Part of a small language model's weights: rotary positions, 5916 steps.
Each number is 500 + 50 x the weight over the matrix's rms, rounded and kept within 0 to 999. Layers, rows and columns count from 0. Numbers have three digits each.

# layer 9 MLP gate, 256x64, rms 0.162, rows 124-138, columns 0-63
504551466448394550536452427590503498419531490614501499463507468541515516530534503510563510487474430460497593395532460472510531544489519531481575556469481449464470552507487571483477451467505458
475501514565579535521448509435425459506463514485593579420534597469535520500493612420559591520487465547531556503478531489471534529614417526525472452465562548515555506514491543507492534453528532
419535464463551521476470551537474399424528471551536477511381478532507486554515526467537504607583544612420416535508468553479485523493555496486525565418432477514470543538398522509500449569552548
439447472492522515539445532436515449516483523423595482505461611523551611557565431465421430530505541493404481491632472544567476540511477468513551521441416370473492552553583572493529587521555504
481465490564523431489463424496389547585488511520541514534483484591474418557618450579486544527496451492473437483516508452566491601511571496499496510527489527435505591429489538527509598519510503
469520532492429533508559473558517533518461408539525473523592464603519445474451478385427578523571429466462400482481564528525479572385526562502522435484448501476576517546566504519568506501542543
553480501409515513464472541516420486501507484485549523481503504401483534552613362415497477501535461556526433625519509443503474488554489476434459493455520537482446488554544466538572541557516495
433521539489485468506451499470484541527448489457550517532480491586471572506496556518475460507566542593460499500549437462555541455598537532544556499438523449531489489578488570477470568522479434
562519481519549557453490422648539480544517509564405492435530532436548471526583536473478516538514508465488491482465542487656518480451502522494502534448523448486563528582518431462543588433396522
547576573614494605505486466432442555453479526498422508463586520426506541488455506532463411486453529509578506498565416519510555475493496507463534545404447447473559497564486584538426545473507563
529483523521535421541494557511537473432414484516511591571552495539537516535544444486542506472423442530451478434411501449562394514454519473606481527542679486406579482414506443517474526504485523
444487489429522546382569489463488455529524514584598536496539484574447502469484588477579470522503415520533489372487490480497423454552474516496545557368465526450500498560504470548538451454553602
534598474497534498427430483530483572459462418554442516572564426523551602423437517505656497435484576473484411525576515481501555445542462417381540472506593481423411498520525502483552482469558567
542480534546461527482488522583492606533541519565501526512490511514510553460501505532482501585431374549457481518467508542572640452496524514431426546486465447467311456472491495496448460446540478
478553447489489514571475467511463519574466553602559485465493539462505522565473505519516516458527440547531473459596548477529529506446464503606479558394485621481566559485516552583467544503489483
# layer 9 MLP up, 256x64, rms 0.155, rows 124-137, columns 0-63
445432436575592443413436514330459430512519476467480548589468471508522506443397460558451558521554479496485499490434530433486454538519508525466468512495513516491551521498460532532560609465536497
556511511478547492495471461586594490498509477476463548436545560468456553552528519594502588476472477495455458503551543482455380495363484476459544539526490514522480531451497505388454497539444546
482471457578469535518398455538536456409466527486442570442585476501470466560512562557494526489547472459462455486482505505508444473468616579589516537474551460560447445555485462485490497528533575
504584483465528503490489486469473479505498491544506494548433550588501419551542409548415522525495402484575464505551521534515521505579417482515464526501479538474602500455561490441487584397464467
471603461440511561565452560510460482541520494548572499543454477613456524572485518485528464507618581576433459517433539425570577477503424437450423449494574551561454508470550502458613507506528511
522514494560487556466477496439495487498536435514533463513522485529451508543589548562509486431477501480621586504498527474488468469512429482482509509438504511466442588418500421532539577501482453
541462517450508604433479525513405453507521501467510492537483520444469527513576420502573466364469587477538483553565459408454519514477454419604487490537490546481457517580481538442485532571471384
517500432545517530515523475547523554393502483507532496532468497500579476512497490497494520539452464398384509454554440549475459463487550459401536541508528407523555494581557550424406585564467509
551463494479521562531437510451532477411541505531450573595552468532537507566508514482488497554512452525489483591567541487549472492554500327508524478521536558567451473435477499482571387510487497
583539473516492581535537476468452522489444493475444588483550431419559395645574536555465490541509426519487511538453432539454394523548531443441563525538530482444499483520581444540575524446527461
440494476431483529567476563575459465498484472556513586509437501516499547507412460476601581506404424512429471516476471458459443513376418489524562540598526518463538537540456524449467492602599461
555569481539426519532468538559471588452470539532552514428496472553403575496501554487473444484471481522552513497586555557472461499434548457463495544436431430497506496561482381503522427505403541
418496448460499524445467495502463474493454510435503506400494413480552534504564541512509572454554560510528491514483385605534493479587474547537462429512426515530473536517402453523410396490536490
457520549495612452511468645533547444402506578578538471503526509532453555445550537467561536492498530509464593461488538518485489564441490589520437495526485600573488508438463496611548400383563481
# layer 9 MLP down (transposed), 256x64, rms 0.187, rows 124-137, columns 0-63
463510546456511515600658573465400519464476558508504511473482603479462562525553464454522515446519592513484428490549511483562528483483449509500442440453491470524541546443411545428478597472469481
502514493534501475489435513496548504451431590513510525496558541490517543571460592623560563460420544524411513471589465493435447505428481421536446535542502583554502640457467573455486542429501555
573470547472495546566473508518489534514552531551518557468529570482494497508481422499463589512493479575537367473488538634418500516440571444520488532594511525488514507576481497513501522511488488
497481502492520489530521540591539462476427557532376507556589416433505527473475526442512558438511428502466463543529579405428469500493628525434473481496526513394497491498521435535518426497497430
434433584574558545431506571472476480444480431549538555497547525357558448485490500594512622514433469443548489561492430584497468506499601436459452512448578549478476507550430571504507523504505463
488466543545447558494443542494501585442501531493568595481489537435453493433492428471475577472509406428498446511403494419456530607476529486546565464507495501464554501492479558477486462533592475
492478456486489520515552504467574411491470478406489568579486434541469480502458530538435553540514582411490557452656469424462529472497446569498500461503458552558524567410443495441513483487532495
514488447486519463515508482448525508524497532497557443510601541503479539507534461539459422548602547487426478478635589481503573569472563497440534536407431475599556472580496503454479545482497515
493509529496513492500489423453500582441500491465483393572470497534473566453415456567574405470452499575448422471527592524489445513492602548510523516498456531520550413527443554493486499524544394
535565593516429496445514537515632466506598550498527427539497521448490549416445600538391513480433506528471484419443550609522525425510491532514459490550477524501514488544514554432392500478452471
539421551598526455464498557530405476539475572514554543445496476535549472464511536417470536534412452523558547425436451449437512500457483504584549459441521474409584458496560449502496491455454550
582594525570466498482480492584461525555462472493539448362508528466541675434501578521454562475505467525406507517561562542453426427529571429477495576509522491537556526561537484516526464509483532
509545540505399402416490558519542483533474444460511487482558390561501506512488538486582602477502474501546459419551560549508544480495527415495512389495454547456471448456453456474469448531561541
483483584491434485483508481553475497533414558533591549495543554521439526409446579465455413543504420538507475473504495429511552500416582574381427478509613553504527538430446609497480488488490516